{"activation": "geglu", "decay_fraction": 1.0, "decay_shape": "linear", "batch_tokens": [8192, 16384, 24576]}
Each number is 50 + 15 x the weight over its row's rms, rounded and kept within 0 to 99. Layers, rows and columns count from 0. The size before them is the row's rms in percent of the matrix's.

# layer 7 attention query, 96x96, rms 0.195, rows 65-95, columns 0-47
073:60 85 52 18 65 54 85 63 31 44 26 32 70 64 23 70 44 57 53 44 61 68 45 50 43 20 35 43 39 69 50 67 62 42 37 27 66 49 58 58 39 72 55 71 18 54 39 49
096:29 36 41 47 29 50 45 50 57 66 49 43 49 52 64 62 47 40 39 36 73 14 50 37 61 73 50 47 38 19 25 76 45 61 49 81 51 32 45 65 51 29 63 50 47 13 44 53
114:59 39 60 52 67 62 70 66 50 31 36 40 58 68 52 28 60 77 60 52 44 35 45 55 33 57 14 51 72 21 55 81 31 57 44 27 37 50 47 52 40 59 31 50 22 63 27 41
130:49 41 61 50 44 31 40 50 57 10 60 51 61 39 36 47 52 42 51 44 53 36 71 59 81 25 46 49 46 34 29 55 80 58 56 27 74 51 48 47 42 65 57 65 29 48 53 52
097:60 69 73 58 79 48 26 42 42 45 33 81 35 07 50 46 45 30 58 81 47 47 68 32 55 22 60 68 53 43 47 28 55 46 72 52 55 44 57 38 55 57 51 52 68 64 62 37
103:68 30 47 59 45 86 64 38 32 81 53 24 24 47 58 56 42 62 42 36 76 72 40 61 51 69 53 25 59 57 67 62 48 53 42 54 47 72 49 71 64 69 42 59 41 48 59 49
122:18 49 46 29 20 65 38 63 72 37 58 46 56 55 34 27 54 72 24 45 62 47 38 67 48 41 57 71 70 51 54 51 33 46 46 40 60 73 43 61 32 73 35 62 73 55 57 42
107:41 46 35 46 48 49 48 62 23 40 29 62 46 57 75 50 81 29 35 63 61 41 15 23 72 44 72 55 48 51 56 39 46 45 46 32 28 50 56 36 75 18 47 57 59 48 70 20
091:50 55 25 35 50 40 70 44 64 40 88 61 47 69 27 49 57 16 46 31 26 45 32 70 61 53 47 63 48 43 41 68 61 48 12 50 37 44 18 44 75 53 50 45 55 60 27 47
104:61 59 63 55 45 52 49 55 51 50 48 45 37 35 66 85 29 66 41 20 48 35 48 50 46 51 51 47 71 48 36 64 54 73 49 46 84 69 49 75 51 71 50 59 66 52 49 16
110:58 50 45 65 28 58 44 43 53 62 57 61 25 68 57 52 72 64 77 51 42 67 38 44 30 69 54 49 42 59 77 43 42 47 46 54 46 38 32 73 31 21 55 95 55 31 56 39
103:61 50 48 43 85 27 53 39 53 74 51 41 43 60 36 44 29 35 34 34 63 33 53 58 41 41 37 32 54 60 61 59 32 54 18 63 56 56 35 44 49 63 56 31 49 34 47 55
102:47 68 57 46 51 48 47 56 56 73 38 52 31 68 48 42 31 33 43 27 50 40 77 42 27 63 54 70 61 42 69 62 48 50 83 68 43 62 82 40 46 08 29 41 53 54 63 40
112:79 20 71 93 54 64 29 59 46 69 53 68 50 74 46 43 81 48 36 56 62 51 53 54 31 40 60 77 41 37 49 62 60 36 52 58 51 58 50 65 61 28 60 62 65 50 64 33
114:25 49 69 50 59 54 43 66 19 65 58 31 62 56 45 47 41 34 53 53 46 48 52 42 62 36 54 67 53 29 70 30 46 48 92 79 51 48 40 69 39 00 53 63 55 43 71 48
065:84 31 46 42 61 54 34 33 37 61 48 33 37 41 46 32 40 41 35 42 29 39 62 62 42 55 44 52 56 37 59 75 68 60 80 53 31 44 24 42 52 57 60 41 54 57 68 36
099:34 28 59 46 50 58 69 76 58 86 62 41 47 45 69 51 35 74 67 61 48 38 38 48 37 65 31 66 41 69 58 79 32 59 41 41 31 26 57 68 58 59 55 63 46 56 49 65
102:81 32 87 79 61 46 61 26 53 34 66 72 66 44 27 60 51 64 34 26 52 39 61 30 33 51 63 62 67 42 57 16 33 56 56 52 73 72 23 33 54 47 79 31 55 47 40 45
103:41 34 38 49 35 32 64 86 55 55 55 62 50 57 55 33 61 92 23 29 76 67 50 54 28 69 61 62 63 40 55 66 36 68 16 21 51 43 46 70 48 54 30 55 60 37 46 59
104:47 68 42 24 77 59 49 32 33 37 26 35 45 74 43 53 28 33 70 15 37 44 51 63 25 52 29 41 53 65 67 73 44 39 57 68 39 44 49 45 42 41 52 58 42 49 56 62
094:69 68 46 66 57 54 22 46 58 26 49 53 34 59 59 55 80 66 46 76 50 40 48 37 72 32 56 27 57 27 47 36 69 43 62 22 75 48 55 47 34 66 42 66 62 45 30 30
112:84 59 51 64 68 84 63 51 59 49 49 53 52 30 50 68 64 43 59 68 54 42 54 41 55 37 46 59 18 59 41 57 50 35 36 44 40 52 68 47 42 63 46 68 38 66 90 17
108:52 53 28 48 28 25 57 23 64 42 11 42 57 57 63 48 39 64 65 56 55 39 72 50 67 33 46 38 37 48 43 58 56 49 34 34 71 29 59 79 14 18 69 32 58 23 55 57
107:22 64 63 43 53 46 52 90 51 81 58 61 60 64 64 44 34 53 61 68 39 41 65 46 70 41 88 30 87 60 52 54 57 60 71 44 52 36 54 62 52 77 34 50 53 45 34 54
106:65 21 25 48 47 42 48 63 46 70 65 58 24 50 61 66 17 29 62 73 23 62 26 38 45 49 80 60 47 52 37 25 43 70 62 56 44 41 56 44 65 61 49 25 50 43 43 52
109:62 45 50 43 49 49 36 43 22 27 59 55 47 35 47 82 69 72 71 03 53 39 30 56 46 53 46 65 18 41 38 50 67 82 39 47 37 63 44 44 30 63 65 45 47 61 41 46
107:44 54 00 56 39 47 38 37 28 39 54 56 55 80 48 56 30 38 45 48 76 47 25 69 37 48 29 43 34 09 54 64 73 47 18 44 52 64 35 48 44 33 58 33 48 47 49 50
111:70 53 33 31 47 31 88 38 41 59 30 48 39 58 39 37 31 56 65 83 78 35 44 41 83 36 55 45 32 51 25 49 45 54 63 46 43 53 66 58 57 42 67 58 58 63 44 70
104:39 51 41 57 50 30 72 47 22 62 31 45 52 44 51 55 61 80 33 15 20 45 41 50 70 42 38 66 44 40 50 35 62 38 45 18 33 41 77 68 74 54 23 44 53 31 60 47
103:60 41 43 68 73 64 52 41 57 51 51 29 36 64 69 35 47 44 41 75 32 46 47 73 55 58 65 32 61 64 44 51 31 32 53 58 43 68 65 82 56 50 44 85 27 38 44 34
097:43 24 35 52 94 36 36 69 39 44 65 31 51 26 55 54 63 40 60 53 58 30 41 67 52 49 66 37 35 59 45 53 81 55 49 72 54 57 46 30 44 62 45 58 28 74 58 65
# layer 7 attention key, 96x96, rms 0.201, rows 65-95, columns 0-47
088:43 56 60 56 77 41 52 35 59 75 63 66 50 48 54 53 28 54 56 40 56 54 56 82 37 38 36 65 44 53 58 26 65 54 60 59 70 56 67 45 62 59 59 31 47 39 28 19
094:25 27 28 46 64 39 61 44 49 42 34 27 65 59 71 50 17 66 76 80 52 88 45 48 31 45 58 36 73 49 53 46 50 59 09 46 40 77 60 42 59 41 50 36 57 50 57 62
096:83 47 85 80 73 70 55 67 61 42 62 38 49 30 46 73 71 49 19 48 62 64 64 17 54 58 27 43 41 36 29 61 28 49 35 35 45 52 64 29 55 50 55 53 46 67 49 50
121:66 58 72 47 52 26 54 63 45 42 47 85 47 42 38 49 66 35 29 19 33 33 63 28 86 47 59 57 56 33 43 22 34 53 62 32 69 70 57 57 52 64 53 60 79 55 51 37
110:31 72 43 27 60 54 54 42 48 51 76 67 69 46 63 49 56 76 45 58 28 37 40 42 67 75 47 49 49 49 61 28 74 64 72 33 68 38 51 45 42 58 53 45 61 37 37 37
113:35 33 37 57 53 54 19 47 61 47 42 37 44 51 59 71 47 48 49 51 53 69 36 52 17 51 40 48 47 52 61 54 45 60 17 44 12 51 37 49 34 50 72 38 48 13 81 47
106:49 30 64 89 57 25 46 75 26 67 72 47 38 28 47 38 42 58 69 50 63 35 60 50 42 65 55 08 43 58 68 43 40 43 36 48 43 36 53 41 52 61 54 60 38 43 48 74
121:46 69 74 72 55 47 40 45 71 66 77 76 40 28 59 79 52 19 75 65 56 13 45 43 65 57 61 53 54 55 45 14 62 58 67 37 58 42 72 53 48 60 48 34 73 68 43 42
096:53 78 56 54 58 34 18 44 49 43 61 49 50 06 57 41 67 49 83 50 52 75 47 28 30 41 47 32 79 50 30 39 48 70 60 34 75 68 61 48 31 39 59 38 47 42 54 71
101:28 53 49 43 49 81 36 42 53 55 35 48 46 68 47 22 48 49 31 29 47 76 58 42 51 30 23 40 45 66 37 80 21 41 43 59 46 44 47 38 64 44 32 54 31 45 61 54
101:40 48 43 48 31 72 37 67 61 57 67 53 60 41 55 46 53 41 12 44 56 31 41 48 55 66 54 20 67 34 44 73 34 34 38 68 59 37 48 37 64 48 67 39 22 61 22 49
115:25 54 34 34 80 46 88 42 38 58 66 65 75 47 56 73 50 62 59 20 60 31 35 50 57 42 51 61 51 46 39 49 67 45 74 29 76 52 55 58 67 47 44 53 53 55 52 21
105:33 49 45 24 51 47 52 78 41 47 64 14 43 57 48 47 53 39 71 49 28 46 63 59 72 30 40 66 65 65 02 59 85 43 37 40 20 49 33 65 46 55 66 47 49 60 33 65
103:57 58 33 55 33 50 38 51 45 26 27 63 33 41 47 70 14 52 53 56 21 72 09 58 44 44 54 34 42 52 82 63 53 19 59 47 22 58 38 33 34 73 34 47 62 69 43 64
099:18 31 44 52 57 38 38 57 79 34 43 47 41 65 55 49 56 45 46 58 44 49 50 61 52 51 57 23 69 51 48 36 66 68 46 31 65 65 40 33 59 59 69 30 48 56 59 13
087:60 43 47 99 41 65 33 39 35 18 52 54 38 30 34 28 39 86 58 49 70 50 40 56 33 65 55 42 27 49 52 41 24 43 20 49 48 68 66 53 42 38 46 70 51 49 38 57
091:47 42 63 64 45 47 45 38 47 45 21 44 34 35 35 49 35 50 10 12 72 63 50 69 31 68 38 53 58 25 32 77 57 39 48 51 43 83 33 48 33 59 55 51 44 46 71 58
100:30 69 23 34 30 34 30 51 60 83 57 54 61 41 66 29 45 65 30 50 36 49 36 43 54 63 43 42 51 62 24 82 75 49 56 31 42 48 60 41 52 64 40 56 22 64 61 34
101:69 49 45 49 57 71 88 27 69 60 50 33 22 75 59 57 55 59 06 72 69 59 43 53 28 75 52 53 64 42 46 73 56 38 38 61 33 62 51 56 37 38 13 63 44 36 72 30
070:64 47 24 70 68 49 59 31 49 52 46 20 49 45 18 41 39 64 57 46 40 32 51 39 54 55 12 33 19 49 35 47 48 32 26 35 46 30 43 51 38 67 50 55 30 53 59 29
096:31 83 39 37 60 45 29 58 43 64 74 65 33 35 37 27 52 51 64 67 13 46 66 37 65 58 57 65 59 40 42 69 31 54 59 43 57 55 55 10 54 60 39 51 50 47 54 22
097:64 57 44 82 58 58 47 54 45 64 71 54 59 31 77 49 59 54 56 37 70 75 52 35 30 55 42 34 44 57 39 42 74 77 49 65 60 38 43 46 52 49 79 35 49 53 50 57
102:43 69 42 59 25 38 49 23 38 44 45 72 36 79 22 43 52 48 68 63 56 43 58 65 30 72 34 44 66 32 37 50 65 63 67 31 28 87 66 40 56 48 44 45 45 50 48 52
103:24 43 57 42 40 45 48 48 22 34 59 45 66 48 39 46 43 67 56 26 49 61 61 43 48 46 77 26 40 41 73 53 61 58 49 47 52 26 42 33 19 60 64 41 48 19 42 36
111:51 60 57 39 63 53 35 31 63 57 38 48 42 51 61 78 71 46 53 29 21 86 68 46 53 64 87 45 37 35 66 52 60 32 40 55 59 49 55 63 42 47 51 68 50 34 55 37
101:64 57 67 56 46 54 40 42 66 37 25 42 43 77 28 38 22 48 42 66 65 80 61 39 39 64 48 67 53 68 33 49 66 37 38 55 67 46 62 59 50 41 55 37 47 50 45 54
108:42 30 70 36 65 49 42 47 51 57 40 56 30 53 58 13 58 59 46 67 35 52 69 41 43 68 31 27 61 76 29 49 51 66 64 36 59 48 59 60 50 18 30 22 57 42 18 59
105:44 70 54 80 90 45 59 74 44 45 47 52 31 43 47 11 24 67 64 42 44 58 55 56 61 49 52 41 87 47 32 43 65 56 67 49 58 53 43 33 46 38 47 52 38 49 56 60
111:58 44 41 32 62 70 62 55 47 79 45 41 51 53 22 37 32 37 67 54 79 43 66 73 42 61 37 50 71 66 58 55 45 35 45 63 72 43 55 23 48 61 52 65 27 72 47 30
108:40 49 71 74 64 49 56 62 50 49 32 62 58 47 54 54 42 16 48 68 55 50 44 31 80 66 37 53 13 46 60 14 60 39 68 59 29 51 44 53 48 17 48 68 44 38 45 45
109:67 52 62 39 56 61 72 59 43 29 23 46 49 52 15 56 44 59 25 54 72 40 50 36 69 63 50 32 67 63 73 38 36 33 59 38 40 45 60 72 54 48 55 32 51 67 56 70
# layer 7 attention value, 96x96, rms 0.242, rows 64-95, columns 0-47
099:50 55 40 39 37 32 26 30 56 57 43 53 55 56 59 57 58 59 61 72 45 45 44 68 32 48 51 27 43 21 41 49 82 55 60 51 32 44 50 52 61 44 38 50 32 44 40 34
094:60 64 45 49 47 46 52 70 47 55 34 47 42 49 70 58 22 44 08 53 73 71 63 60 69 36 71 57 37 65 35 56 65 43 59 78 43 54 55 58 59 34 60 36 39 37 30 78
087:58 46 52 59 17 46 59 11 59 38 50 40 45 54 38 41 12 36 60 43 67 53 50 49 58 42 76 74 51 47 51 33 50 63 59 41 33 56 49 19 34 33 45 40 34 78 72 72
105:39 48 62 50 75 66 72 33 49 56 64 61 78 31 50 45 42 63 65 61 41 56 63 65 51 53 63 61 66 42 46 34 33 42 42 42 45 82 46 26 58 62 49 60 53 63 35 47
095:45 46 53 53 59 47 54 41 50 37 51 28 63 48 56 53 48 50 58 73 40 37 41 71 68 36 30 28 35 57 64 56 67 52 21 47 59 71 46 26 40 65 39 41 44 47 62 36
091:42 31 79 49 27 56 53 35 51 16 64 41 75 54 44 52 53 39 59 51 65 67 36 35 58 48 35 48 20 46 02 76 36 58 55 63 69 47 72 61 40 47 62 46 60 53 54 60
093:21 44 50 34 65 65 50 47 99 40 64 39 39 59 69 42 55 63 39 72 40 26 13 36 65 62 47 43 48 59 40 45 76 56 55 55 62 53 61 48 53 84 53 28 45 64 44 43
086:59 55 39 44 44 77 45 50 92 78 62 76 03 50 62 56 49 69 65 60 57 47 66 48 35 45 87 46 65 19 65 73 44 66 34 72 41 45 76 44 71 45 59 63 51 58 38 73
102:65 83 51 21 69 73 54 11 59 44 54 41 54 37 82 72 49 44 69 32 64 61 45 73 54 71 39 66 17 51 53 37 68 68 61 42 57 68 69 68 83 64 39 67 86 38 47 57
097:49 37 33 43 36 62 62 41 48 64 50 30 60 51 50 38 63 31 67 27 21 62 71 32 63 47 24 31 68 65 77 90 34 35 29 53 40 26 64 53 73 59 41 42 35 52 53 65
105:25 62 29 40 38 36 81 53 51 73 46 69 57 70 40 33 52 34 67 44 62 59 60 76 49 44 65 48 40 78 63 81 70 62 39 49 24 43 39 57 23 60 36 39 53 35 47 21
090:53 79 70 71 61 55 43 63 51 63 28 54 21 64 82 42 70 38 59 42 43 55 69 46 48 54 39 60 67 41 33 61 61 43 21 76 47 44 66 54 33 56 54 24 55 27 57 70
107:54 55 38 72 48 38 52 64 39 04 43 50 45 33 34 26 38 65 43 37 56 72 35 63 59 70 39 66 41 21 31 48 55 63 35 38 69 48 59 65 46 62 61 51 27 42 56 50
099:35 63 53 41 34 65 46 66 64 60 62 37 50 43 58 46 20 64 20 63 41 65 55 45 37 65 39 51 78 47 43 32 51 63 51 72 32 40 65 69 74 46 28 49 46 31 59 37
091:31 40 51 55 38 73 42 46 81 53 54 64 52 41 43 72 16 66 58 61 51 41 85 68 50 58 51 68 55 54 52 75 38 37 20 75 54 34 70 24 47 46 94 54 76 40 70 57
091:61 49 53 79 59 60 67 79 39 64 36 60 47 51 32 47 56 31 32 60 66 80 36 38 24 65 57 53 25 54 75 50 38 35 42 43 64 60 59 37 58 53 72 63 29 47 58 71
097:64 45 58 36 57 53 75 27 24 72 52 52 54 45 48 70 45 51 84 50 15 54 58 51 61 75 88 43 88 30 45 61 36 65 45 31 46 42 52 64 68 45 40 56 60 51 44 29
101:74 52 69 54 40 51 65 23 40 53 27 75 61 36 44 27 50 25 52 72 52 52 50 46 68 29 54 39 69 68 68 61 85 62 29 66 37 60 43 25 30 48 59 50 55 27 45 69
086:48 63 57 56 45 49 57 62 77 29 62 66 56 57 72 63 49 62 51 44 48 61 52 61 45 42 59 25 48 42 26 38 46 58 67 31 70 67 52 40 34 42 49 59 59 18 59 50
096:53 61 61 58 33 66 60 60 48 57 17 42 36 71 25 35 56 53 71 39 59 42 58 65 64 68 63 45 39 49 53 43 61 28 45 21 46 40 31 59 39 51 28 56 34 43 53 42
107:41 47 67 21 47 29 59 44 40 64 50 51 52 39 86 74 46 69 38 49 41 67 62 44 60 37 66 56 63 76 55 28 78 37 40 62 53 60 62 80 42 66 61 64 24 78 71 39
093:65 46 29 51 27 49 37 61 20 45 55 63 47 43 64 48 84 68 10 36 72 52 45 51 49 41 52 64 31 70 50 36 32 63 33 44 60 55 36 30 35 42 45 22 52 57 41 41
098:40 64 42 68 77 15 32 39 50 36 44 55 30 38 30 62 60 33 77 48 67 26 59 64 55 66 42 67 41 54 56 61 50 62 34 35 63 57 58 27 60 49 26 50 49 56 39 60
096:41 34 59 68 39 56 65 77 71 51 32 45 56 23 38 59 49 78 70 22 60 53 39 66 52 86 64 49 34 62 62 43 45 67 59 42 64 45 45 43 50 34 63 53 82 41 48 65
092:11 38 52 40 45 38 50 59 28 61 38 36 32 56 40 43 67 24 43 33 70 52 67 18 39 48 44 51 60 45 91 51 70 40 59 59 36 26 44 45 56 60 52 63 59 15 51 51
090:63 37 42 71 54 69 65 51 68 13 50 56 26 68 36 68 49 37 44 57 49 59 40 70 21 64 23 49 45 75 27 36 48 49 59 67 51 66 37 45 43 49 34 59 41 56 32 61
092:65 36 43 45 39 57 43 51 70 82 63 42 53 26 56 50 48 68 55 46 43 62 33 57 39 46 46 36 41 53 62 50 47 61 39 55 36 39 60 54 34 70 56 86 43 72 39 55
099:64 31 47 52 59 53 32 68 73 77 49 22 58 67 65 48 55 68 50 80 30 53 17 42 44 30 54 38 65 72 79 37 58 39 58 32 28 37 61 80 44 75 63 41 55 58 34 19
107:44 69 51 41 50 43 49 44 48 37 65 68 39 49 39 52 67 59 54 23 50 80 48 38 59 59 59 47 62 57 74 56 49 62 53 79 37 62 64 41 45 32 46 51 57 32 44 62
094:49 49 70 80 48 20 65 33 63 72 50 41 25 52 64 40 40 57 46 54 34 61 57 66 52 51 47 30 44 56 30 51 39 47 61 22 34 63 54 49 68 50 55 37 53 54 27 61
090:40 47 67 41 53 34 18 53 42 49 26 45 62 55 44 40 42 61 59 43 71 68 22 51 68 48 47 65 84 63 63 35 21 32 32 48 39 61 53 50 39 48 62 43 41 61 66 57
098:46 50 42 48 38 26 40 28 92 66 39 54 55 51 28 40 41 38 47 47 38 68 66 56 51 64 34 55 77 60 34 54 27 54 71 25 83 60 37 56 36 53 48 50 46 37 34 43
# layer 7 attention output (transposed), 96x96, rms 0.219, rows 64-95, columns 0-47
088:45 69 51 39 72 40 46 33 64 43 76 39 45 54 50 57 61 16 40 51 68 61 35 55 40 37 50 23 62 63 44 26 41 56 43 35 54 65 38 35 51 44 69 50 24 38 74 65
098:52 46 23 49 70 45 33 67 51 61 41 50 43 51 39 51 44 26 25 47 47 59 64 40 27 51 49 45 62 29 64 57 24 34 61 39 53 45 29 39 48 59 25 44 70 38 53 57
084:63 50 49 55 80 77 57 45 51 28 48 53 51 60 28 70 23 58 43 70 64 84 41 16 56 31 33 75 56 50 27 44 28 70 74 76 78 32 52 53 79 43 71 57 62 50 55 56
102:69 41 58 57 49 60 52 19 07 27 42 27 58 52 51 59 44 40 58 42 51 74 60 75 67 59 48 64 61 46 53 41 78 73 38 45 47 51 41 30 20 83 54 54 23 37 55 56
095:58 58 68 68 41 43 18 45 64 47 39 47 10 59 67 70 35 42 78 66 42 64 54 52 28 38 29 57 41 52 36 28 42 52 57 54 20 35 46 51 34 66 75 40 29 49 51 75
092:89 66 58 60 46 42 26 42 63 47 63 59 50 40 78 30 73 46 49 35 55 53 48 27 60 71 60 64 49 38 42 53 33 34 43 62 48 55 66 42 70 48 22 50 51 46 59 57
094:62 70 60 60 39 35 64 62 56 46 63 55 55 56 57 59 49 61 53 91 45 30 29 21 67 57 60 40 23 48 63 53 45 65 77 39 35 43 72 27 46 57 71 33 59 41 38 56
090:39 48 27 40 38 42 73 52 67 60 53 49 73 31 39 60 44 41 43 49 46 55 66 59 50 24 65 24 30 56 52 51 53 57 40 46 32 69 12 76 71 46 54 60 66 48 36 52
100:23 41 39 41 44 47 08 45 69 47 58 69 62 46 29 59 45 72 38 22 30 41 41 39 39 47 68 87 32 41 76 43 75 74 55 51 69 49 61 45 51 63 79 54 39 29 62 49
103:33 56 54 37 33 43 40 59 71 75 61 07 30 59 46 48 40 57 80 53 27 45 48 24 67 61 47 66 72 78 51 47 47 65 32 48 18 53 73 67 66 77 66 40 53 38 71 53
097:29 36 43 61 52 54 52 40 59 43 58 13 60 28 54 64 61 56 28 69 40 63 48 48 49 37 53 22 42 55 21 39 50 61 68 52 56 20 57 55 60 68 65 64 58 54 34 48
094:30 63 59 49 48 42 46 28 69 56 26 24 67 68 44 49 50 57 40 23 33 35 74 63 59 46 19 55 28 53 64 84 36 50 33 56 39 70 68 39 52 52 72 46 64 17 64 53
095:74 44 27 32 65 63 32 58 42 44 17 63 56 56 65 39 46 49 36 21 72 41 57 86 52 33 45 47 76 40 43 61 45 39 70 22 54 51 62 55 62 64 72 46 39 55 45 47
096:54 43 63 38 42 50 81 65 41 64 68 41 46 20 56 64 17 63 52 40 36 26 51 47 58 46 49 36 38 30 49 60 26 73 37 58 66 51 63 53 53 75 61 43 53 15 63 61
089:67 52 46 58 68 51 81 54 49 43 56 58 46 63 57 63 20 52 62 47 36 68 74 68 38 26 63 80 19 57 50 49 66 63 38 43 40 75 50 30 49 69 52 53 74 32 27 71
087:22 61 44 64 37 53 30 72 28 58 38 25 47 73 43 51 22 43 77 57 47 28 60 61 48 53 59 72 58 33 38 83 64 48 58 71 61 60 33 42 55 42 51 33 65 61 49 54
100:48 37 56 32 55 39 52 20 46 34 30 30 72 27 27 36 68 52 50 33 46 76 51 64 64 78 66 53 48 44 62 27 59 64 26 62 59 50 57 61 48 24 57 46 65 41 46 37
110:49 57 39 73 47 56 39 61 56 20 47 36 46 59 51 44 67 38 62 30 39 69 37 39 44 36 31 55 53 43 51 71 60 48 59 16 74 64 32 65 30 47 64 43 38 39 50 48
083:75 70 63 44 51 57 45 22 44 59 38 74 56 29 58 50 59 41 67 43 61 63 55 61 52 45 34 71 33 63 60 39 77 69 49 58 46 74 44 23 54 40 26 60 57 35 46 48
094:47 46 56 77 48 53 64 57 59 38 34 27 49 32 33 48 72 73 32 58 67 38 53 51 68 54 70 36 57 64 50 43 46 77 48 65 39 25 62 29 63 53 58 66 47 66 46 24
091:73 35 66 65 52 34 62 39 38 57 76 22 44 56 50 46 48 71 47 37 40 30 61 29 57 10 65 53 38 14 49 42 40 40 70 38 62 67 25 76 66 37 52 44 43 40 26 79
087:52 74 54 32 52 39 54 67 46 48 64 33 60 69 34 49 52 36 23 38 72 19 43 58 29 63 59 54 15 42 52 67 32 42 57 66 44 71 48 42 58 42 47 66 43 57 28 49
098:65 42 69 59 63 38 30 58 53 53 39 66 53 30 68 58 69 68 48 33 39 71 58 46 23 67 30 44 43 64 29 34 62 52 38 60 33 49 29 53 59 69 39 77 51 65 52 23
098:66 55 61 77 57 14 40 65 11 66 36 48 42 17 30 51 44 49 75 42 50 56 55 58 71 47 77 48 55 45 44 69 42 47 68 54 41 33 83 44 64 59 67 69 61 62 65 31
088:34 19 48 30 43 49 40 32 45 43 41 34 33 37 50 74 52 47 75 60 39 51 49 10 60 52 44 55 46 64 77 39 54 27 39 49 76 56 42 39 32 89 32 46 45 66 50 36
085:36 31 37 66 37 51 57 62 49 45 47 50 41 54 35 45 40 57 43 44 44 75 58 44 49 31 65 80 57 57 32 73 44 58 34 65 41 44 43 30 65 57 37 62 28 71 43 21
098:83 49 33 54 54 47 51 52 60 53 73 49 00 41 34 67 48 52 69 38 63 47 28 69 60 57 72 24 33 41 33 47 71 74 64 35 35 63 59 40 38 72 56 54 58 54 27 89
102:53 48 20 52 34 38 85 64 71 76 56 52 69 75 46 36 55 58 56 67 59 42 40 44 67 73 80 53 57 58 40 48 64 50 59 43 53 25 35 72 49 37 46 26 48 29 58 17
109:16 34 33 45 45 51 34 51 59 30 69 43 51 48 29 65 85 46 55 45 30 19 52 61 34 61 41 42 39 45 71 55 57 54 45 56 71 52 32 36 47 37 46 47 52 50 57 58
092:44 51 59 73 50 32 51 63 53 53 41 52 16 67 43 29 43 40 25 61 52 62 33 86 55 45 73 83 57 50 32 51 64 56 49 23 52 17 51 56 47 49 31 23 49 54 69 46
096:61 58 43 34 90 50 50 38 46 42 54 16 59 59 51 59 52 80 63 41 65 07 69 39 15 54 34 52 30 45 61 53 67 57 44 40 49 49 62 39 63 28 45 34 50 45 72 55
095:33 79 45 48 64 52 31 45 67 62 51 44 55 31 80 65 51 53 55 61 55 59 39 44 41 48 33 67 53 66 45 43 52 67 54 45 36 79 65 64 22 39 41 58 60 42 57 28
# layer 7 MLP gate, 320x96, rms 0.246, rows 0-6, columns 0-47
099:41 56 36 57 46 47 45 53 69 26 21 42 49 56 52 16 77 20 26 43 49 64 49 38 48 60 28 74 51 39 55 44 58 57 39 47 51 25 43 34 79 45 52 51 47 45 57 26
110:65 51 43 40 28 73 51 50 48 68 44 68 58 57 66 56 71 72 44 58 63 18 82 63 37 51 50 63 14 43 73 65 74 40 64 43 17 57 49 61 56 53 11 64 53 57 41 57
102:45 64 48 38 54 46 54 39 43 47 34 45 16 49 45 37 37 54 45 71 59 60 40 49 69 43 26 52 40 29 66 36 52 56 54 64 14 40 66 72 58 45 59 85 56 26 58 55
100:64 36 47 43 48 68 66 53 31 40 49 55 47 46 62 47 31 43 53 54 46 47 47 44 30 26 51 58 32 49 53 59 58 39 88 72 33 51 69 65 37 61 29 55 58 59 42 43
090:55 00 45 50 61 40 39 23 53 30 54 69 27 34 25 42 48 39 67 40 33 22 53 68 64 40 58 59 54 58 54 61 57 67 32 55 72 46 64 72 43 48 51 62 51 68 68 61
101:55 51 37 42 56 38 71 60 30 60 11 62 69 54 55 41 79 37 65 28 44 36 45 48 61 54 59 57 49 65 26 49 46 50 48 55 73 51 62 58 38 48 58 63 33 63 42 44
099:60 55 56 63 72 78 74 40 70 76 62 62 40 57 53 57 36 17 52 25 45 71 66 69 95 39 82 61 64 51 51 64 39 71 62 49 49 52 49 55 49 57 40 66 57 44 30 66
# layer 7 MLP up, 320x96, rms 0.267, rows 0-5, columns 0-47
100:07 60 50 44 44 45 41 08 54 48 61 45 65 21 70 69 35 46 40 38 51 56 63 54 54 30 55 31 43 75 41 70 58 49 60 54 44 55 59 51 72 59 32 76 33 58 31 38
104:69 43 50 31 61 52 53 45 53 58 79 33 46 14 84 91 91 27 50 39 74 65 74 37 61 48 60 35 35 50 24 63 36 55 44 51 55 48 23 34 43 44 50 72 57 46 39 54
107:46 39 97 35 63 71 57 42 44 50 46 49 64 48 24 68 54 53 67 65 69 53 38 29 46 70 42 53 44 69 78 25 65 55 58 59 65 48 44 35 36 47 43 66 64 70 41 79
099:36 56 41 72 69 54 61 89 53 54 61 68 46 31 34 44 59 78 58 75 49 50 46 72 50 51 57 46 44 49 45 67 58 68 48 44 61 84 57 63 52 49 75 66 49 24 25 54
089:74 24 30 22 64 29 52 22 21 54 56 43 54 57 70 72 57 37 74 35 51 68 38 55 44 50 43 56 68 60 63 38 45 43 28 78 43 57 59 68 50 37 34 35 57 54 15 53
092:34 24 54 42 92 65 60 36 67 42 59 65 37 39 29 41 35 77 61 40 53 44 56 47 71 61 52 55 60 46 69 56 76 55 34 63 46 68 64 40 47 55 24 74 80 27 50 40
# layer 7 MLP down (transposed), 320x96, rms 0.172, rows 0-5, columns 0-47
098:48 40 58 71 60 77 42 33 79 55 48 47 48 17 41 47 40 38 43 39 66 72 47 30 46 36 75 57 49 56 47 37 52 50 48 42 41 69 64 60 42 53 43 28 52 23 72 31
106:71 37 62 39 65 51 63 36 60 41 23 43 34 25 60 69 68 50 68 36 37 67 62 43 69 48 71 48 41 31 26 41 56 40 36 42 60 30 30 29 54 67 50 28 68 36 78 73
097:30 53 46 69 56 44 51 66 31 59 32 67 61 66 39 48 41 46 46 52 41 56 53 66 41 16 63 54 41 38 87 48 22 61 39 38 48 61 56 50 40 44 76 38 44 31 47 58
098:35 69 47 70 68 64 39 60 56 65 44 61 35 26 70 46 37 88 74 67 64 39 70 58 23 41 42 57 51 55 58 69 28 47 73 50 47 52 46 54 58 29 53 43 53 47 25 89
091:52 70 57 61 49 15 38 47 67 62 52 38 36 51 59 29 61 45 38 49 52 49 54 20 44 44 31 79 49 13 43 26 36 53 55 50 59 51 51 72 48 35 60 36 88 35 42 48
085:29 61 50 26 31 51 35 53 63 36 90 41 58 58 45 70 08 51 39 49 53 43 63 61 27 48 36 57 37 55 69 50 39 65 40 11 33 46 54 21 39 60 26 20 74 56 48 55